config.toml
n_head = 4
qk_norm = false
tie_embeddings = false
parallel_block = false
init = "uniform"
init_std_up = 0.0419
init_std_down = 0.0
weight_decay = 0.27
lr_head = 0.00962
decay_fraction = 0.661
seq_len = 768
z_loss = 1e-05
Each number is 128 + 32 x the weight over its row's rms, rounded and kept within 0 to 255. Layers, rows and columns count from 0. Numbers have three digits each. The size before them is the row's rms in percent of the matrix's.

# down: layer 5 MLP down (transposed), 576x224, rms 0.0406, rows 73-91, columns 0-111
# gate: layer 5 MLP gate, 576x224, rms 0.0443, rows 74-92, columns 0-111
# up: layer 5 MLP up, 576x224, rms 0.0411, rows 74-91, columns 0-111
down73 102:111133146053108098155112075127105105201083135080135125140148149132145108110188146117101104121092101149143122048197115083113090106117151051071132142189108138157127121154109088104116198149102118156088157158115089116139096151120232131081141159157135168106132140118085132105088150097126128141148208171083132083103126176142088118123110118131
gate74 100:146104150148177093138103106105075125086170047109108125135113094095103096102180130094121133139007128082170162155123144170135173157089111157163085134109119156085215135109084114136080164090093069188132147101206128107167084096132136130126117120103117093134152079138123132148177144084150120149143140115135131162143135164122026130171122155133
up74 104:045146074115126111117186089171126120151131133128083122125142143173105170097101158156142146083080100199179114109095104123170126123127145151196160134148085112119108152096098139088054168160115126086087126081181101134133159133140119182148154175141122096101060118080105117144144124100143175102104138082140164152120110127121180070135128108101
down74 102:172178124166107137108141155141122063079105127144112125155141161176237164114155137080121116156104170152136119139148081198117140180100089177110174154126080154215135080114120062131135110146179084081116121145125130149141128115137150182110138106158136178132149125130091178191095110137143118081151149152122148112187139105099089137144124104129
gate75 103:086179099111146094134104090153143053132098169172131109084130036193117115170071155151117144159062100155073126147112143112093186115163149131156169133051128156184147121144173167124099122157147151097128126186132127114113103117136112122114140113130098165145153122065121140097172141094151171149120109123144126135118120161119159073108089067068
up75 097:067176168132128107122097149121123155196066145119149086062109045138111143072112087117108122162077120131113198147138133164121087118100113122154164106143129125162062133122127092150059123130097123124128118078088160162095109110097172104122144093115166150136152125119076102157155106117112119122172111115150143120140154134093096094145085096112
down75 099:101134124104099108150126151080115145201177075097111095148090128127137079063111181131120152097133166125177105108089117153123120092121126155082155116187180192118100111153173069197150112132194196108163125098113082083159072088140067159103097164131120148082165125096093156130152079163070155140155151171160158093130175220163137079126118119098
gate76 098:067130156118098116097143164142109086116130157126107180201142082081091096100131111136123153173151185184143145126153128150126125182106108113109133152120112092181136134180158132129109124157136118174115133107153115096183121099105100151116080092180124169088131100064133175154168135124121069194138118152108176176097129160100097137117107168139
up76 097:133150135107153094124076114145103130120170103174147125109109091131136136131092180140164117094091091133136159121122167094170168140125188182108128099080063069124118173137096135116076150137116163109087116115147120101187116114087095139100075091057126167125159124142205138136160129117205114144168171122129129096121053148139125094113071139059
down76 098:118091155137123166148178126104143109133082138138127116143088089096148103135101157138120139128117103121054093104044086143103088139145135136120125142113132103074162015143177077134127117126158143141126124130174142153113173130108173127139146163108067104104214135131121136112094192128104067057140165156097198120094178097159095143143176169210
gate77 095:036097109122115114110124109151173126143157150187129132131142122150123096105185138185101131098107144122139093076167132084146122166161125091109133123158151143167152172149126114149105151156159102094096064154121151161104150113091128137125065086177103165136127159137174179132090156152085079119132085126135160150087129142090105093122159155133
up77 097:138120142154121122120077129115123074150177185094116104152088108141118087145076199132148162165086109144095076122129111125122124101108118164168141081159101080107099126112135132145072102133072150130124120087127030136142104187175159115107144147130141135128124045159119107132224082121158153205128118115117129127147121097124126148135096106129
down77 097:059090126108103174097137146158145095175114173140136131113089095149135098155198068158113081130153147136178154120073085146141082137147079165097112095119158089105143035100129082111090134069120119124155126108139112112156102158123106114090158150131072164075084118150132158086114186110136122130155114100143125059131139157174116108105147156120
gate78 109:154050118133159108130165101089148137089141168150178108170086077125219100201101171153144147135133179122116139095120140108092143172151164085112153126064109071060213106165102161126138148131149114122122113109083138124104060117094107192156102167110104104142098102138146115130053139149152168159122107164141097164183109107124126182120151128097
up78 101:106132186110068116125128143100143156136182188142183165138124146037127079124190137115146190130155135111136154107184121127132137078126100179101086109104112152087138132148114206100150156100151104151170130157087132126150160092085129094116080108130096119164106128181105113167110150165123089152075227111159148165132048131144141174144188137148
down78 102:182152172166104124144154135075155138169098086074127142118122125123096095093103125099153097127141126142106129197169119088117149120170143098146154166152210081136174157165120116161163110133142185131200159150112159114147079141127177169117153152144073172134114086176153092158145102101142178150105165078099129092192199132161103108107138101135
gate79 094:117089127142171073093116065165082110180153104205163140057106151171157146119185119203098149149100127144137112091165085147124092178125118127150168139112180109148129098123104095125118131170100116103133144140120118150147094101164231195106147127146150125109105096078106151149077123125196149118146068147119121111100171134155102135126129065132
up79 098:089126156194139132149123140156136138106090134126148129128113097179153128146156121141039144096125138121141096134199128131083126134158079135139089187142101076075150161126088081136134142114155106181061120141173171082131099129138108206119106216088111096172136114178151147092162147141102200121172088104171129203129114118096095136129181094176
down79 097:140112141149109070108110132069159133157120117126171103140146135127137161108139133110172142166143125143151131134029153150101157124158141077106103128088149175127094108111158178182074141169137158139137121187174042142141148123112164099138131114110113191094104127117103153166148125148119120093161187134064089104203099118179121114145129078092
gate80 087:138129091151122044187095084111149042081112167154112171100134117114089034119186159112100120173128141122147140129132091103117134159147065104114177104103091140101125110146143130106172124178142152125163145197154087085082090155115136182102158114125099116109133140144117143133132159075125127143143151117097193135137157170104157138113171136180
up80 095:124105166158095114149145165167111196155128152114145173163114109139172187124089086133178128120155077119120070172080155180122085071172143168159057132095142159079155148102080119124091168069185113173100063094093171149144062153150084142188137139191162124170106117151082098113141123130134098127127113177149098115124111079121125188128056132094
down80 100:156082142197125071149093131119120127073128161133137188160167163135129099098155170144141125169177162130142090152077098144104120129170113119149070148074136135038120160084113138148123139105176156171129085151073126078118114188142098114128142102198168150136142125139136142132170140144130115107128175155128209102144148163109177159071114069146
gate81 101:102091109189178153098116126131138111092173082094131180120079102207099141158107083114138113179119112183145108138114113097069134148126106178088106172132174160148136091065138187106124166209169106115151159142147108110162083160168078120141109134151125134098139142074155168131067129121095067047128144147153100099105147165094138191093128136138
up81 105:101099187142101107176147131145135122153139100102108113127152141156114082166053095160125111113117121110143041131138134103109128093187181155107090129096176103074108074146062146128079137109127107113168104077157080092136122133120124078158142129115157149122115121138126111163136120192121145159167134142141113109167111123061098165132085068116
down81 102:134168119205142182130126137088120148091169164182114145101061088133095080117081126130093117118180131141151125128099167072090145126092063103161120170115104125119147148097160146090154134156106173107199162146131158120149158128187113118151117139094072127133155150138160105134097121037130099109099133142140129069145106195107152160095126124177
gate82 096:122089131187154133112093140071099155147092160129086082121107147164087137108159092159133142136128165192133185181155169140117055170120145115102146102126177113109184171125113192126208073099143146155153093103175143143119105192114165138053143137146151134124101133153121118129189109068191100116139120130177149167177143111164112130057080104193
up82 097:104156179130149134152126153179110190112126100081165154134064054106114113104113119099116122129164131071100129114133105184160166120121096176143110168094217164198141107175081173158157105149135096086054091130163156102114110089180187114100117158100086153134149153112143172142140121089179094226104202138123168185113117105178141093133098136162
down82 098:172166166166176088072133121155152058127126120156089163105134208148091205149159131127157115125169139169159116114133062080110123132092167129114129132146096133127163154108074152072092157149113092149063098110062101099127190135134182108119089173149154107146115122112071114089093125107065187103176146131104128156138173132131156146140132125119
gate83 105:113095135175163065195139133126105165128146027196158120110112139103163129136109048094108148127118129133107122108112192167095178078151135176124202121064194096147156179149183183143179144125129133160157178188116161132136105102141139120100097085127161190121086141126155146140087144104114153143138134175154168092087130201131079127119090122090
up83 105:111168148093108123093097167106095146135157168136099065187147129184127118134152109138163139066122136170078146125120120092176106155118113143135103104129153128097114096116166132122059162136134165102114147132073113121162101116132083172144104066125106092146124091166147165089133098111187135123154165121155103074132158150222091186143070139124
down83 105:097154100134174106138114108123130197139110179114166111081132119150210104118127128137108079128100169160166149163134117118123041172182101133142147191156096140163154107129181094147097141128190175076074142126087115101075065092078152156116152135121120142144074109121052144088122186158159112100143132116114181113115138045102121132110075146201
gate84 102:098169121132085109096093108106040116122109104176143113119065114150116159100218054179129143130046094141141164123171121087158098115084149107192135083130168150059158083109138158122099102179099081149117128079172086146154103138149083136109151083150098162173096166147105128099178155114142145115101131055090156150138050155108120150053137174132
up84 098:095115176090169085085126234149087123131148071066115162120127194126098113160132116103170165178123139092156151154096137178122102123076130171144164147115134146188103087130141148094089131155166105125111127117158141128149143133195167071113169127116069152125159102175106152120129117121114071109109126128130111115132165071101163134141127182121
down84 098:084106127133112160123072134135105123103139131143146159124143149161099144183155179168118127122136121078109128133155097146131112162159076071119105138131075122103067158167149150139212196112091096112120111141119160129053110137186126120176080088192162119146154178100124151162121187152099141170100118198208177153109134090103072086071171119185
gate85 095:084150133136234103186160150080143169164173130089058189132093103139098134093133075223129101142135174149092157085105115140091092126098119092090143040136132058152122131070116127132188146120158105149128149148132127122170080170120083138132137145111155108132103111109083105161139134130101097095142175098166152113146170141142083131124143175112
up85 098:130157156095148125144085096174131121130073133098150136059089135068130177105095125193099107151154199105126107102107124078116108179090167131086159115154113166082138115132151069090112118107141094088182118150161139154099111152166145099129156122145141100100106050153155144126130144055194186139120124102099099221129134155179125113103157143105
down85 098:173141111191127090130126061134100091078145141149095140133140054137063123053095169130186144102135134112173082079117129118130134051104132092144095148141116108122148113093163106082140175097159091134171091114129097127081228132152094145126139079140149099111225139125081137099153137152176168113143104145162191100058143081124154146170155158089
gate86 106:107092087151159094104158179126150171158183111108098173172138134102122110118154148136154128115120126146071149053144100155174119165194090147157120143130124131144164124097105175157150104201154070124127040180101166120073068135131082114137137139170117133187144072154179129149079149132123168100129129107057135112133094116091107105095060125132
up86 103:086103152077130148034180116157112103130114114120104157121134144101145168107169192111214083128119131133114204097134152107143096156145050113172161116122150103136100101093086129158128100151122137167118095095059119090079151091128098110112079134138146080111163128142090177134137124125088101162051116138120091117157146185181087100094121128162
down86 104:152124159081122175130124172146124110154126079164181106149143132142133130162148144104176152148113050089108151131171124140131147165142245120138107122145133136083075166128137077078081095126166151149105107110199136133161148122115100131142149140078067131110103094107097141099114124116123076157094123090184106188131129161139131146137058103087
gate87 099:082110183110141099158165109136175105109100108098134122154099163138124073122132089132090107133105164059098203120110139113127156143112102114130079173143109084116131105165132155135085110166163086172138133104148152051085111152140141077075087135132163127092155117156169188170131153065124107088077094164143133120148084110154072128130083082133
up87 097:122166183141144118093057140120167133078125125169122114146141092124095124165141160124085098171129155079135117185141096136108174095135161144117148122154122102136150109121162133100116125112096176164091077179159109178134151150103184174185123072124056116139123124076115103131076096092125223119129151171144102061082144100187089138148156093092
down87 095:092103105091123143129140111143161129143131128151133117112157117158156145134130120134137189117093130068096156133133133118122097156190099127167144097132132227096111086107126138131134091106119099099140134151084061147096076105109114134156158085099208038112114130167089179093176159134134165172133067138138140124065130141066215149084119187120
gate88 094:148150105137147124134150152167100175106148132116096166100148092112140122154132086137136074132141121102143163174168062132155146151103127182119154132084196148177109166165124128117149056157144093146119189156133141176091119131143156181129148116124142070068138093071150119089105136086132073132090128127142123064159072162146083156117142085115
up88 096:144133157115171104164135111181136133111160168132112142084096049109105104072152155050137146125112169179136148181117075141089172178150101167076176132115110080160165028114147082150141127164150102096209135121119145050082157186132116140159134044133124099086128081133108136133107095096090099130070159096138091109191100173117101162147166122170
down88 095:132108106159102078111114129100122129095133195167132098138148066165052165108119097182140109115124102091137080076139172110168129143134104166134113135151147081162085150192117099100084098123068127143115088105169172130139124105140132141105106160099097126152133130154095152074151145106103074129209107189200091180099101121109095090170138190111
gate89 104:145099094171080071136216124126139176097092157056114116154124088116118139112073103162125102146133155145170133187147082136129146134138107188109170134225087154147117102134157103120185133096159074224145125112175129122101075177105105076136101117089070157139095086187125144162103142100092172148108075155110218138128086104119114117075143129131
up89 103:110159164101148143076128135138107061118124114104107109088143112097104168194152126143145141082091116139202182143123151152048155129176161173107120132107145056118100141183102039130140137076089154176105165167134114148160135077158131080108119100144133098121176097087147148084141166088113139146142154111160125113064096132134140092062132125122
down89 103:066106132080131085142149110093202099106176116160177125170165100180061152129118084120120185093125164118109144146139122190126134185143123080180145089139140139133162107183106190097038089126166105122097152148136145143084118114134120093125120132069184092098177100113138162090100191073112096166070091143153129132100148156046183135139175115175
gate90 103:166106156150075052155147111081144125189098106138130089118130142120140162140116131147139099048147131133151084195155124133158082083148116134145144116113144082152068149173135174146078147059161103125139080147115142120150117099046119181128124099141101119118124158173122117090121156122137110147114136136172130101118101099093106150189103049110
up90 099:129131116080113110121173060104118164122120139113144149181159175085172097100114076150178178161091105132108107153155151175088179163165167168125092177112139111158084165107100138154102178110129137113136083140140169134050151079112156135106121102096086160182133094122092111153147125148150171165079139116169125102167151125131073083173136079118
down90 101:122142069142086140163044160128073088157154076118153089148141111067115132078184183087105140124117149188196119051143089139150097115133109136132124098145056142089136124142132104147192158118152130111139112128135092079131150138123109104158070100110114131149055129111157127084103116102112171165124195151136115094104104143129100144171134162104
gate91 097:136163158133111097144144130168158115165141094151089112123126144103106158122138060140187105115191160102108118103164158166132074139158036122162125145168156097146162204134085160126153146086116074138139078106130117144143083177090102137158149103086146064153119132131140125131086238051121055182093141149147144200166201144163133140081162149077
up91 103:145127118137110080154127060116140100089088123112109155141138143086124046146124157142103164140144047165131151142087100139134132138112145078103107197104130095153121117130158123154081156138077106086121218112153166104145166129150125133124139172202167135110142052139078110140124109116124120162147186138143107166098084076159163107162155088121
down91 098:186068147177132143114144118127167134134110105115080125131187126070155139108086126114098099151162047120102132080161134074120157083106138157106126151118119151149102120115134122154189164141132118142128082144120096117151000147069155127145120156141101136128183139175146162132131140167115113063128101138103105142192097100161095153106100178157
gate92 104:082139141180121092132141087105191076109107214142124090121040135183145141150138122141105157134136155094180181174139117123129120100155088106131166132110127128131147103097174146125147136113148146157125192114048151068146092171150132111081127138129145114118164120180111140163142202084148170151167110115182081089119119063064102109100121122113